Weights of a small GPT-style language model, trained from scratch on English Wikipedia: 14 layers, capped logits.
Each number is 200 + 30 x the weight over its row's rms, rounded and kept within 0 to 999. Layers, rows and columns count from 0. The size before them is the row's rms in percent of the matrix's.

# layer 7 MLP up, 640x160, rms 0.258, rows 554-639, columns 120-159
087,201,221,217,242,227,263,240,241,179,191,209,180,223,213,214,127,170,236,186,184,145,214,154,205,236,166,242,187,189,241,180,234,200,226,215,209,205,252,155,173
096,190,255,98,218,246,187,149,215,177,201,188,154,199,184,176,208,134,173,194,219,175,206,219,187,235,213,199,167,207,212,206,203,230,146,202,196,182,131,214,202
094,208,228,170,154,232,221,252,217,206,172,190,203,242,222,133,232,189,244,176,197,201,166,186,224,146,193,185,176,214,191,195,197,225,221,176,229,199,182,120,206
082,190,210,228,150,245,209,203,242,179,154,158,216,215,259,188,245,167,195,213,226,197,156,168,220,180,194,210,234,210,203,212,146,202,185,202,219,185,260,174,206
115,193,208,138,233,228,189,198,202,150,133,205,141,238,136,205,136,163,177,198,164,177,254,195,230,169,163,182,195,201,174,200,230,249,170,178,210,178,179,217,227
119,172,268,212,178,240,184,184,174,216,247,213,212,257,220,167,230,178,180,122,242,269,213,199,153,176,115,221,188,215,240,187,214,188,173,154,170,150,199,240,245
106,180,231,166,250,229,170,226,213,211,245,177,184,199,150,236,188,163,264,173,111,212,185,142,189,197,206,227,208,228,214,218,227,197,157,167,213,250,192,199,208
081,201,187,246,164,214,232,204,196,220,207,180,179,258,161,179,242,248,161,205,220,174,221,133,217,221,221,287,190,225,192,224,190,244,211,135,198,175,200,201,211
101,140,242,155,227,227,195,243,252,216,237,216,170,167,202,198,249,189,216,177,200,213,271,163,216,225,197,201,210,209,227,202,194,224,216,184,191,204,187,201,233
100,201,205,194,190,243,154,237,228,162,242,206,205,245,250,261,188,237,237,213,196,181,216,163,178,221,169,212,235,240,199,188,187,193,190,181,167,223,169,153,245
101,217,225,143,206,206,282,149,226,165,179,202,155,194,128,246,170,235,224,213,212,254,223,139,150,196,210,256,176,191,174,148,245,190,206,195,198,217,186,233,199
109,206,199,175,224,312,210,183,194,143,205,144,147,219,211,183,185,195,189,177,160,241,200,236,191,217,159,242,161,188,209,169,163,169,190,208,223,191,242,198,212
114,200,180,190,233,247,180,183,205,224,241,205,183,208,214,138,183,184,228,158,195,248,202,154,248,183,146,171,171,192,146,168,188,224,187,165,188,198,222,149,260
101,191,220,204,209,226,156,251,190,197,153,194,151,209,232,209,231,189,262,203,228,209,142,180,191,200,191,203,218,221,211,234,252,218,192,193,210,185,168,184,192
097,239,236,227,196,234,273,205,194,190,209,203,175,221,156,166,152,219,275,190,204,172,192,179,220,166,188,234,181,221,205,168,189,159,177,177,183,187,210,148,205
097,197,191,149,226,226,220,215,259,168,198,170,141,204,186,179,218,178,175,215,262,217,229,171,214,215,206,194,183,179,156,124,225,231,183,155,210,208,226,222,199
110,214,198,225,220,209,221,233,189,194,220,180,178,263,168,177,229,171,162,203,130,179,167,151,205,202,173,223,200,192,236,105,240,254,196,200,180,215,188,191,230
100,231,250,133,208,190,191,138,243,195,223,175,256,223,155,190,173,188,210,174,196,233,132,180,229,211,169,195,178,217,224,202,211,171,160,182,208,141,154,161,178
101,222,168,186,178,212,208,196,240,180,209,229,213,252,205,190,199,218,224,193,208,220,156,213,167,169,193,320,160,228,183,183,189,142,221,203,321,229,211,183,192
096,268,228,208,204,169,204,178,159,214,185,211,170,169,172,198,222,154,162,198,175,197,203,203,172,152,177,207,181,175,164,176,232,200,156,174,217,177,191,214,188
098,145,255,183,256,225,221,178,207,222,215,210,213,173,179,204,137,233,254,159,208,197,240,205,218,230,186,213,213,184,174,197,219,178,207,187,198,229,194,214,144
102,217,194,178,275,216,217,190,256,168,167,172,260,201,189,195,242,173,181,223,212,145,185,268,162,228,176,246,198,208,220,139,187,211,183,188,217,193,216,174,180
092,187,237,167,194,238,243,171,208,180,178,239,214,237,239,167,174,180,173,179,161,180,183,198,206,239,202,202,139,198,156,221,209,250,231,191,222,246,269,176,181
122,216,235,162,244,205,164,219,201,202,169,141,173,163,210,188,184,237,171,204,197,277,242,166,171,234,143,239,184,211,245,163,224,168,186,191,245,193,180,166,257
101,175,185,214,244,185,167,256,202,230,174,225,265,216,195,160,190,192,251,186,224,198,226,229,203,196,194,270,168,184,166,219,183,180,226,178,178,219,188,188,210
120,269,210,193,210,215,182,228,254,160,159,182,223,211,166,209,210,181,218,118,147,218,167,216,158,225,208,260,184,159,240,173,232,211,153,128,212,170,186,239,188
098,183,185,197,218,237,190,226,242,161,203,180,191,228,215,204,200,204,236,217,194,202,245,188,234,181,171,221,215,166,207,196,295,176,189,230,223,249,216,146,148
114,221,200,212,186,204,210,170,195,194,211,230,188,198,166,190,137,184,226,178,201,233,262,206,178,197,158,188,195,196,183,125,177,213,159,194,213,195,174,153,199
095,170,253,184,198,182,271,186,216,177,240,185,228,227,205,197,175,221,235,180,196,185,186,201,148,205,197,216,234,149,171,206,223,166,202,200,204,247,232,188,206
112,204,207,182,214,204,153,201,203,196,227,227,208,189,164,167,167,222,149,141,166,220,264,183,194,197,179,202,157,193,207,197,203,254,179,149,273,216,229,220,241
089,235,197,204,178,197,178,186,189,230,178,168,190,212,164,155,175,182,248,166,192,177,207,231,214,189,169,199,189,233,198,192,207,231,142,167,188,219,204,246,265
094,183,190,146,239,186,261,231,231,156,231,156,202,202,173,232,190,202,223,215,217,204,233,194,196,239,196,229,181,168,222,171,212,188,219,185,215,236,175,152,218
095,199,175,226,227,211,215,188,258,153,223,219,221,193,226,177,285,181,205,203,195,211,225,186,223,216,149,230,240,142,181,220,224,211,212,189,232,236,199,163,173
105,225,262,166,177,217,231,220,247,184,215,215,184,231,154,254,196,163,276,196,184,168,205,204,222,196,182,215,166,167,135,162,190,206,198,170,175,203,183,213,176
099,195,243,225,180,235,198,211,202,173,201,145,182,230,189,226,178,218,187,204,151,223,246,224,177,216,172,243,229,200,252,164,193,203,220,200,207,234,155,207,228
115,229,209,191,171,212,222,210,235,129,218,181,170,235,222,154,186,193,174,125,200,179,201,176,216,219,144,205,170,191,196,200,239,216,202,200,199,163,208,203,204
078,252,208,181,207,191,187,234,222,206,155,246,169,243,190,205,202,217,201,207,167,198,160,218,223,225,192,255,213,184,170,226,215,206,196,170,256,261,201,210,170
097,228,225,194,247,221,254,256,168,246,170,196,158,220,223,237,199,171,220,190,149,234,183,176,176,225,175,220,228,164,215,209,265,193,234,188,222,213,181,260,224
094,165,166,167,202,223,165,179,227,225,239,210,211,174,214,147,168,174,175,192,220,211,191,181,242,205,180,229,177,138,185,210,204,230,193,170,182,206,221,223,177
102,171,178,190,234,285,265,235,188,206,214,214,243,215,193,219,198,183,249,123,198,202,168,199,184,220,176,179,166,146,156,176,205,230,198,170,186,222,211,187,197
097,207,180,214,254,181,242,161,220,182,235,235,186,202,188,231,195,221,243,193,192,284,217,215,213,205,205,271,220,151,174,172,202,136,204,166,250,221,191,162,218
103,199,187,230,162,199,154,258,202,200,178,205,202,186,186,219,149,182,227,228,175,165,192,224,181,191,102,206,183,205,217,213,188,163,158,179,197,233,207,219,255
105,216,222,152,174,212,237,212,248,228,218,193,194,183,177,133,195,224,196,179,188,225,263,181,204,168,183,208,219,198,133,192,191,199,182,180,227,224,276,222,213
084,172,186,168,197,208,253,138,182,209,199,189,278,163,115,202,269,225,199,148,180,273,193,178,114,196,209,220,216,193,256,190,244,168,190,184,201,202,193,238,207
099,175,187,214,177,171,233,136,228,169,251,176,252,203,194,153,192,180,180,194,177,227,220,189,217,194,179,224,229,145,220,129,176,209,201,163,199,224,233,220,256
102,189,212,138,226,225,193,190,184,239,186,165,161,204,178,193,215,155,255,176,187,167,195,208,142,158,137,191,184,218,211,226,200,222,165,180,204,167,188,202,239
093,205,198,226,194,214,230,185,237,145,214,167,204,179,191,184,225,248,210,185,136,173,146,192,181,192,159,195,196,221,191,190,186,225,205,209,196,215,235,239,205
110,169,200,216,213,231,189,156,211,217,191,197,207,269,155,222,233,203,214,186,175,153,221,209,191,187,213,190,226,228,191,164,263,274,159,158,206,213,215,187,193
097,176,211,165,160,202,243,205,207,261,237,161,235,201,150,208,189,214,225,183,190,153,202,167,245,162,176,211,149,161,230,187,233,176,168,191,186,227,190,203,190
121,201,232,177,258,216,185,271,228,211,153,176,234,249,213,208,217,225,214,198,178,190,234,178,215,174,186,209,193,158,263,208,219,195,141,173,242,192,208,182,175
095,196,210,211,244,232,187,207,256,226,149,218,192,197,170,180,219,184,164,204,211,183,170,144,245,156,144,187,235,198,174,168,178,231,194,163,202,200,202,163,185
086,174,165,220,178,236,232,168,219,188,253,187,210,217,168,214,274,248,234,222,200,184,254,225,188,222,202,221,199,158,170,175,327,216,223,238,227,207,228,213,178
115,171,170,166,211,183,194,218,197,128,172,182,194,212,134,200,151,168,145,190,252,245,163,101,204,184,205,287,202,157,194,264,218,187,196,195,214,254,184,224,243
094,223,210,134,207,226,219,166,223,220,147,241,242,163,153,245,189,169,206,200,207,264,247,190,127,200,151,205,209,216,197,209,174,215,196,172,189,140,190,209,167
091,203,244,212,206,205,263,196,228,246,187,217,253,236,251,206,241,156,221,205,213,181,199,126,183,199,181,232,181,262,250,218,197,196,146,166,256,187,212,197,194
097,191,245,151,248,199,194,201,194,153,183,169,160,187,195,210,195,220,253,157,170,169,256,230,195,157,176,209,238,232,231,171,246,179,167,208,228,257,200,153,208
108,176,239,193,256,243,180,206,195,195,148,208,205,239,223,130,149,195,216,189,163,236,198,237,192,185,167,201,179,190,182,166,198,168,204,211,251,157,181,166,224
101,217,218,260,196,203,209,235,262,145,156,239,217,214,138,250,178,270,187,145,232,207,221,208,212,213,190,248,260,203,179,173,215,224,163,216,209,197,220,215,198
117,176,234,180,232,247,206,255,148,223,217,252,210,207,185,216,161,119,205,207,179,202,198,223,180,181,140,213,238,207,168,173,207,177,189,167,214,205,218,172,300
092,188,262,211,243,233,196,166,206,208,188,189,138,218,224,177,233,205,240,146,184,206,195,193,231,210,136,249,205,200,218,124,189,186,235,207,246,229,250,144,179
111,230,204,134,235,234,251,160,187,211,142,196,221,235,179,148,237,200,202,213,211,204,242,252,236,164,116,204,238,173,215,167,229,151,193,174,197,215,262,188,249
088,211,223,137,243,244,168,236,186,190,171,218,185,164,248,199,225,190,211,172,207,237,229,187,197,253,163,229,149,238,213,198,163,175,193,182,188,198,176,160,255
094,202,225,219,178,244,226,195,208,154,236,230,251,253,204,181,219,189,208,140,227,214,223,228,199,177,175,200,201,191,226,203,186,252,176,220,183,228,252,210,152
095,238,200,151,237,210,260,189,216,234,210,174,210,226,208,187,221,189,173,181,184,235,209,196,234,184,146,171,174,208,179,186,171,213,159,201,223,200,183,193,230
096,235,226,91,249,211,234,206,182,158,197,200,173,214,221,192,189,236,215,143,197,183,223,240,194,202,151,279,139,206,236,163,145,205,181,185,192,165,254,203,166
114,190,191,180,208,258,219,272,169,194,231,179,202,262,188,285,165,238,257,169,172,221,168,180,172,200,216,179,192,176,205,219,196,189,185,175,240,170,192,233,143
086,242,192,166,234,274,180,172,158,183,160,223,257,260,197,202,173,229,236,199,184,179,250,235,163,178,168,268,207,198,238,200,192,210,175,193,229,237,179,231,185
106,226,205,218,184,233,185,230,225,193,229,176,149,259,215,232,184,108,239,157,203,164,254,191,223,188,147,197,202,183,215,176,182,212,188,203,198,194,256,208,186
105,216,189,188,181,204,158,195,179,174,149,196,165,180,199,194,198,215,199,179,173,219,248,209,179,221,198,186,191,254,242,243,194,123,216,175,195,229,200,226,196
101,211,197,202,239,246,197,207,203,201,177,200,189,185,233,214,269,162,203,194,237,215,220,157,206,203,211,219,184,121,179,253,213,248,178,156,241,234,203,187,219
114,187,240,200,248,210,178,143,258,154,244,207,194,194,149,199,204,168,180,233,168,171,230,248,199,211,162,258,195,170,212,199,227,212,169,144,215,232,166,231,221
089,275,221,172,171,241,173,217,197,171,176,214,161,194,205,249,198,180,278,223,202,182,193,171,190,232,177,268,183,154,205,188,187,208,202,206,236,177,220,179,206
104,207,166,188,220,232,183,231,182,198,231,154,133,240,248,210,236,158,223,200,192,168,178,188,226,171,187,191,169,192,228,205,201,226,159,151,246,207,231,172,187
062,225,238,171,182,221,172,199,205,201,194,192,206,223,175,181,200,172,197,166,184,157,175,204,186,180,171,224,175,150,214,222,242,176,156,175,208,248,217,214,217
093,192,277,147,181,226,185,180,183,184,193,193,198,233,203,172,192,218,188,207,206,153,238,214,177,156,150,225,137,220,217,171,169,195,206,175,197,179,223,182,199
098,181,204,212,241,232,218,155,190,177,195,204,201,200,216,214,179,181,233,172,231,212,205,203,196,148,176,235,217,162,217,160,191,201,184,201,212,217,243,212,171
112,204,196,217,215,238,187,171,225,174,255,182,234,219,156,166,196,159,224,165,226,236,211,200,231,197,202,207,209,180,247,143,182,218,183,169,167,254,204,167,232
101,226,202,194,212,182,172,259,173,161,241,229,231,202,202,165,205,200,183,180,196,208,189,198,238,194,169,236,162,259,252,184,183,264,217,204,160,211,237,212,232
123,209,249,185,162,197,160,222,278,161,202,215,266,189,157,208,174,228,228,185,163,222,212,198,203,240,155,210,151,169,178,187,193,208,216,182,175,223,234,200,289
096,163,220,178,239,191,245,223,264,239,147,197,147,199,236,193,260,193,189,183,184,198,188,195,183,195,196,220,166,163,225,183,170,197,213,173,230,258,218,233,219
096,182,231,197,207,241,172,196,185,161,215,206,179,220,245,176,231,187,209,126,196,202,230,198,277,189,162,205,262,206,239,214,228,228,157,137,209,156,233,131,215
102,230,215,190,216,263,250,164,210,246,175,175,191,236,225,162,197,189,199,133,250,243,196,211,236,172,189,225,240,207,214,179,184,188,191,126,206,208,215,170,192
100,184,199,150,213,263,162,200,208,204,165,205,122,210,162,218,203,140,186,176,163,190,139,199,213,273,185,246,208,162,163,204,191,179,186,202,193,210,160,195,200
098,207,266,166,247,200,200,222,198,182,169,222,222,263,163,207,155,228,163,102,199,154,226,176,211,200,177,240,184,187,165,205,180,187,172,194,219,167,206,194,177
099,203,202,199,178,164,153,187,229,121,144,259,190,268,184,186,200,214,211,189,171,170,274,188,185,217,157,217,217,204,255,185,169,197,166,169,216,177,221,211,191
122,197,229,223,194,225,197,209,213,209,179,165,177,222,174,199,223,159,218,196,115,208,258,149,207,215,196,180,152,146,232,187,245,163,99,161,218,189,181,244,220
# layer 7 MLP down (transposed), 640x160, rms 0.282, rows 554-639, columns 120-159
102,198,241,184,205,221,217,67,196,200,230,325,203,188,164,201,207,157,201,242,208,212,203,218,206,210,220,199,197,282,217,319,186,172,211,181,201,136,242,211,209
096,219,217,214,210,235,210,244,180,238,225,141,216,177,233,188,159,179,215,199,168,154,223,224,175,260,190,222,193,136,222,144,168,215,154,236,188,182,196,252,179
090,198,187,253,242,199,176,270,199,207,202,144,220,227,171,227,180,275,204,181,208,178,197,171,241,201,182,213,230,142,254,134,192,193,149,240,240,223,225,199,196
084,205,200,174,227,194,190,253,203,194,218,121,204,191,161,205,188,184,158,245,214,213,194,195,150,216,228,212,185,124,193,132,226,203,212,227,196,157,150,226,247
113,127,167,122,206,202,222,217,195,178,222,118,191,207,180,208,170,240,220,246,173,206,227,250,163,185,173,213,244,156,179,204,194,222,203,214,162,213,182,240,198
109,200,209,197,175,219,241,245,193,199,226,165,204,203,210,154,206,164,223,207,202,254,190,222,206,200,190,155,259,175,218,152,167,213,198,156,151,169,173,176,252
107,198,195,167,195,205,197,152,206,188,227,188,178,241,202,176,175,220,185,210,193,216,157,200,182,203,276,189,223,242,172,197,203,244,201,166,174,235,202,254,186
078,197,245,225,224,198,224,204,107,197,200,251,211,214,194,199,231,231,124,155,263,165,214,208,181,235,167,237,194,217,250,228,216,167,238,190,187,181,177,170,161
095,165,230,230,162,170,166,263,209,218,227,174,242,197,133,218,196,228,203,175,194,225,253,201,210,221,145,179,235,145,204,136,156,180,171,180,142,163,234,219,185
103,190,207,209,227,185,199,141,207,179,201,237,179,178,250,196,150,185,238,186,178,213,196,166,242,165,190,213,173,252,158,267,194,194,230,204,212,284,209,125,221
094,296,243,164,216,177,176,225,248,204,192,212,205,190,224,186,176,173,182,174,176,182,198,164,189,241,172,168,199,193,164,194,135,207,199,185,149,200,239,241,196
114,198,193,192,228,244,169,160,180,204,253,238,204,154,175,137,183,192,198,154,182,240,217,228,179,205,186,226,199,245,237,244,217,149,134,211,220,278,206,197,174
126,222,155,218,222,174,213,296,185,187,202,142,233,209,230,171,237,207,175,234,178,185,180,196,188,251,288,174,156,170,161,115,182,241,242,198,202,225,213,235,229
097,200,165,180,195,246,227,109,219,194,194,265,168,196,201,215,198,210,215,229,242,185,235,201,181,210,192,190,163,239,217,271,215,205,223,188,203,151,200,154,238
096,227,153,200,182,211,237,125,199,218,155,216,200,168,204,193,209,229,232,229,227,148,192,169,215,199,220,215,200,162,210,253,163,191,178,197,233,130,213,198,250
098,238,232,216,206,179,214,208,223,218,189,193,198,165,211,215,199,196,215,259,188,149,220,202,197,181,209,149,178,162,119,183,180,205,223,172,209,206,206,222,271
102,164,194,158,214,128,241,248,196,169,177,139,203,217,190,182,178,183,216,209,195,185,209,229,174,222,217,185,249,165,237,166,172,182,149,195,223,219,192,236,224
092,234,158,196,158,187,204,208,187,189,178,220,241,200,239,210,195,216,192,238,187,201,227,221,212,188,128,211,177,180,197,192,143,111,213,201,205,195,181,186,174
104,206,214,231,182,196,191,198,148,247,158,166,182,230,140,184,248,207,201,181,245,148,207,198,197,205,223,263,178,122,198,215,199,169,224,216,156,133,170,207,210
094,254,203,140,157,203,229,182,227,216,169,234,182,195,250,262,184,239,222,160,170,253,166,158,160,224,187,229,218,181,185,227,190,227,215,266,203,171,195,229,187
086,205,178,139,179,173,222,137,174,165,217,226,191,195,182,150,206,169,205,240,227,212,223,203,167,239,222,183,213,216,199,265,212,223,215,246,258,224,177,195,149
100,220,249,222,236,222,217,224,217,128,221,195,196,137,253,211,214,206,197,168,172,204,191,180,152,216,202,219,173,226,201,185,181,194,195,179,196,179,209,252,252
084,195,190,231,168,222,206,251,196,203,223,189,159,205,155,174,223,197,211,211,242,178,205,165,170,226,194,245,187,131,243,139,206,190,152,193,185,180,184,204,211
109,239,185,277,256,176,204,250,151,183,255,148,220,186,221,204,199,222,179,168,182,235,225,226,223,195,210,180,242,162,178,138,195,213,185,211,246,188,207,189,231
096,210,190,210,210,122,175,178,144,250,214,227,194,210,187,180,158,223,162,214,237,255,204,195,219,198,202,217,193,220,179,233,184,169,184,208,212,180,187,202,191
117,211,188,193,141,161,170,249,182,255,152,137,201,205,216,180,255,227,184,234,184,152,218,207,253,166,215,214,178,184,208,157,197,219,181,170,168,183,230,217,242
102,211,192,200,222,190,168,85,202,177,155,277,213,216,236,191,197,224,236,242,234,180,218,205,165,198,193,190,191,237,221,296,182,240,197,171,193,118,197,170,180
117,209,230,178,199,181,197,285,241,226,195,145,139,182,163,228,195,179,207,182,179,157,195,219,238,206,228,189,204,137,236,132,274,207,225,226,181,224,230,227,203
083,198,237,178,243,187,181,183,191,221,203,207,208,223,186,204,169,205,178,167,228,192,264,129,191,210,206,158,219,204,237,220,217,202,192,203,187,262,182,160,179
104,242,234,202,175,176,186,180,209,192,189,233,207,167,189,170,222,220,212,166,203,134,223,204,202,250,201,177,230,223,228,222,142,212,190,215,209,200,267,221,227
094,184,200,208,250,228,239,84,198,207,184,275,217,212,210,188,196,199,181,176,235,214,209,166,180,238,235,217,217,157,211,305,195,201,238,224,208,171,209,176,167
082,180,179,198,159,244,218,121,176,200,232,248,219,219,182,192,231,216,191,192,183,211,236,209,184,200,189,196,216,262,219,258,197,168,207,233,213,251,223,146,211
098,227,202,202,201,183,203,102,209,229,186,273,164,191,191,189,190,193,199,196,193,196,182,174,193,204,204,207,179,268,226,294,180,200,187,185,194,134,230,244,207
105,216,168,228,177,169,199,231,180,239,221,186,184,193,186,228,202,213,190,92,215,198,185,164,203,210,228,195,205,143,200,180,199,234,209,272,200,228,178,167,251
097,252,218,258,189,235,191,228,223,196,164,182,215,161,236,213,201,198,200,145,182,207,179,207,149,201,149,249,201,166,256,186,143,170,186,196,192,198,228,191,180
101,231,215,184,206,216,204,228,232,138,207,193,145,220,212,176,172,184,185,171,247,219,173,180,204,242,205,108,184,169,174,185,202,191,203,246,185,181,156,211,143
121,179,272,161,207,209,200,200,206,196,257,199,188,217,218,156,235,190,248,221,190,161,205,155,178,175,158,197,223,197,158,191,160,248,168,173,155,230,265,182,182
097,239,208,225,183,184,205,115,216,224,193,266,213,188,203,202,200,219,219,241,222,172,165,192,214,169,180,162,188,264,173,250,165,258,197,207,186,147,247,177,185
093,234,193,172,192,201,206,223,139,224,225,214,148,118,176,203,206,235,186,219,216,151,181,259,164,176,198,211,178,154,170,203,223,182,209,162,178,310,186,289,184
097,175,155,247,228,147,230,221,203,139,184,165,249,190,226,199,219,189,203,232,180,211,148,156,178,162,190,182,195,218,202,178,182,224,193,166,190,180,185,166,208
092,213,163,256,238,186,75,220,156,200,224,153,194,204,181,193,218,207,230,231,207,232,191,256,255,173,210,215,199,152,231,183,197,177,229,212,244,160,221,198,158
100,136,204,166,218,163,190,185,249,162,157,206,175,188,242,244,177,219,223,215,212,192,195,177,209,202,205,185,220,188,224,205,165,181,220,208,248,200,207,185,224
098,196,211,160,196,188,161,240,190,177,209,175,205,226,182,132,165,196,253,215,217,191,228,212,168,244,261,148,179,188,146,161,212,198,177,206,227,200,241,224,212
101,212,173,209,183,184,193,74,176,233,173,293,183,203,205,192,203,151,229,194,213,197,188,192,187,191,193,184,193,254,231,317,212,198,200,177,201,254,186,195,195
105,233,178,212,114,147,137,208,230,217,193,144,253,187,193,179,213,224,194,203,158,144,181,190,181,159,231,186,178,135,206,191,147,183,197,207,212,139,197,162,242
092,236,187,273,207,145,218,218,210,241,212,171,194,219,211,205,196,147,192,174,181,159,199,150,213,212,189,204,188,143,236,181,177,260,224,222,196,185,181,153,243
086,202,213,241,248,200,223,233,224,162,200,176,258,183,224,159,154,238,213,178,199,178,185,241,204,203,156,185,192,142,258,197,187,189,252,201,229,230,183,162,127
111,204,176,212,234,168,214,231,225,191,199,188,232,193,163,222,183,192,198,203,215,184,219,228,165,159,190,221,202,189,177,155,209,220,202,268,197,201,202,208,208
092,215,220,165,217,223,222,163,167,211,179,237,219,231,227,180,219,202,242,232,214,153,174,163,218,180,210,195,235,235,229,225,168,251,233,197,235,199,225,251,198
107,162,204,209,207,168,208,196,137,215,232,197,210,173,199,167,190,200,224,190,137,157,216,217,238,155,218,173,164,197,217,193,227,204,183,152,148,177,216,197,208
088,170,188,239,193,200,189,244,274,205,178,169,180,163,197,137,227,182,204,185,231,235,207,185,196,216,172,150,197,167,161,135,153,247,212,219,220,173,186,165,194
082,193,172,193,192,238,199,101,243,190,181,281,225,220,229,179,188,173,196,203,242,219,180,156,214,208,152,202,232,255,162,283,182,182,223,209,217,295,247,196,215
106,200,217,231,202,219,172,190,176,242,191,218,146,196,217,256,193,258,205,180,199,171,237,225,192,211,184,202,200,239,197,195,232,240,213,247,195,230,170,192,185
093,208,203,172,225,134,213,172,181,187,216,193,196,166,179,262,152,237,250,167,187,264,106,216,132,198,191,177,175,215,213,226,203,205,221,239,231,179,197,248,186
097,217,182,156,182,145,214,152,195,213,231,196,170,187,229,148,216,145,207,253,191,227,170,180,165,160,224,227,217,313,194,241,190,194,154,192,217,277,200,254,190
110,195,202,199,225,238,240,249,225,224,187,99,200,189,199,199,198,219,221,209,199,178,207,219,193,244,207,158,201,107,226,95,200,187,222,166,202,184,198,187,222
106,210,162,207,190,205,147,204,224,201,190,180,148,231,241,144,217,233,208,186,176,223,211,217,192,155,198,216,224,197,166,196,150,263,171,201,266,216,149,250,178
105,218,258,199,174,210,182,146,215,207,188,250,185,186,153,196,254,202,179,220,207,185,182,203,224,194,176,231,250,227,211,256,162,263,167,190,197,154,206,219,198
124,222,202,166,211,134,138,223,168,180,230,194,171,191,202,165,177,223,165,237,215,206,250,209,209,132,158,143,235,204,170,197,153,147,166,156,176,230,159,194,217
108,179,200,209,232,236,200,324,217,198,226,75,211,209,179,187,196,201,180,206,183,181,207,210,209,239,182,202,208,92,202,79,178,151,185,224,217,171,241,174,190
115,235,188,127,168,195,177,239,237,163,193,183,143,237,184,198,206,170,188,171,222,217,240,183,223,199,211,149,166,200,168,158,218,128,212,212,202,194,267,189,259
092,177,257,215,195,217,163,249,217,200,233,131,149,212,181,198,213,198,205,195,182,194,213,214,218,180,186,165,246,123,214,158,156,201,170,194,183,143,156,166,199
083,186,169,190,160,202,186,194,217,213,244,217,225,235,214,206,215,195,211,168,248,204,224,203,213,195,177,192,302,194,225,211,207,205,182,139,224,185,210,189,183
087,243,170,206,221,216,192,227,227,182,205,207,226,194,234,171,242,246,195,193,182,204,233,225,216,196,237,240,193,176,182,189,160,244,194,188,205,204,176,146,212
108,188,193,228,236,198,172,276,230,212,212,125,180,178,215,162,224,173,219,259,197,181,221,214,208,169,206,214,186,110,258,118,190,165,166,200,179,196,202,154,202
133,254,179,184,170,229,161,234,138,207,197,181,203,235,235,166,207,196,193,195,175,185,200,203,147,232,193,183,217,193,185,179,162,171,178,197,148,204,152,210,139
086,234,182,209,178,234,166,110,176,172,226,239,169,191,250,195,166,197,238,210,185,217,235,226,179,193,185,167,239,225,202,250,200,206,160,239,171,199,177,223,199
107,223,178,179,167,180,154,245,197,184,233,127,171,197,192,182,175,125,189,191,169,252,225,193,226,157,187,197,200,144,199,155,181,228,166,243,217,166,177,169,159
110,205,183,223,205,263,177,184,237,160,163,223,173,163,159,197,202,165,185,189,200,181,229,180,225,208,209,140,247,271,230,232,178,170,240,146,233,191,196,172,193
100,217,221,194,192,255,227,130,170,223,231,280,157,155,180,233,211,226,226,158,173,204,225,222,184,229,213,244,185,258,208,270,201,174,152,217,174,215,188,254,198
117,190,267,189,232,153,168,164,227,156,267,234,244,154,208,217,242,205,175,210,221,157,156,233,188,198,194,196,224,212,190,242,198,217,232,188,247,230,189,233,191
085,196,162,239,171,194,185,218,174,227,184,192,220,199,201,182,207,176,171,174,215,127,225,176,207,165,204,204,156,218,214,207,200,172,174,172,227,224,222,209,200
112,236,211,159,183,227,155,176,218,167,214,215,205,226,171,163,255,228,207,183,170,185,264,220,218,158,209,214,240,202,162,220,177,207,183,169,170,167,246,209,194
084,238,267,201,180,175,240,147,172,167,203,225,229,144,231,209,199,195,272,190,220,186,191,195,212,218,207,227,172,265,173,231,160,188,226,236,186,164,199,231,218
124,208,209,238,245,192,176,312,215,193,196,74,201,213,203,217,205,207,221,219,204,211,204,196,202,205,187,195,193,85,223,63,179,183,196,205,190,141,196,159,236
082,163,207,180,222,194,226,229,245,211,191,215,242,164,169,221,222,231,158,214,215,197,267,239,203,239,188,200,181,195,187,196,221,157,218,252,180,248,212,169,199
106,212,182,256,177,181,192,192,224,177,250,205,208,220,227,183,170,204,188,224,204,232,205,210,150,175,226,207,152,204,193,211,175,194,253,253,151,235,155,215,148
099,218,214,210,187,175,161,273,184,222,202,141,195,137,239,210,208,231,215,201,161,209,198,214,253,189,173,210,172,208,232,141,180,229,211,224,148,179,270,242,212
112,212,217,232,197,162,154,236,215,185,235,175,236,189,172,201,228,229,227,200,158,243,221,210,212,167,172,188,184,177,175,157,141,252,171,159,158,198,156,185,280
089,174,189,249,233,211,206,148,260,190,227,253,211,187,215,263,154,206,193,210,201,220,206,201,198,197,180,167,205,213,169,249,232,180,238,248,194,211,193,201,163
096,223,206,212,165,194,206,193,185,208,191,201,186,168,233,191,256,191,221,172,187,137,198,206,190,190,182,157,218,184,209,228,177,181,164,209,171,164,174,203,220
099,255,189,179,218,196,203,209,146,170,169,179,193,201,231,204,233,236,219,267,189,222,172,173,211,196,210,227,216,172,251,194,191,197,237,141,168,156,198,234,216
087,191,192,187,236,159,214,181,195,164,176,213,149,218,203,233,198,161,192,173,248,210,215,219,170,183,228,185,168,207,222,245,197,191,220,216,250,231,167,195,238
088,225,183,215,189,146,179,206,161,121,204,190,183,240,210,241,207,176,179,230,183,132,247,134,244,233,181,160,239,228,201,191,188,226,204,178,198,174,223,203,260
097,194,221,202,178,204,146,156,143,206,243,251,213,201,148,187,219,185,175,207,227,177,213,187,233,208,184,190,228,258,228,257,189,181,163,244,185,219,202,233,192
125,164,126,207,178,194,169,248,189,181,242,192,188,221,249,219,195,213,192,222,195,197,200,208,193,178,187,192,238,208,186,171,191,201,210,225,218,213,186,191,219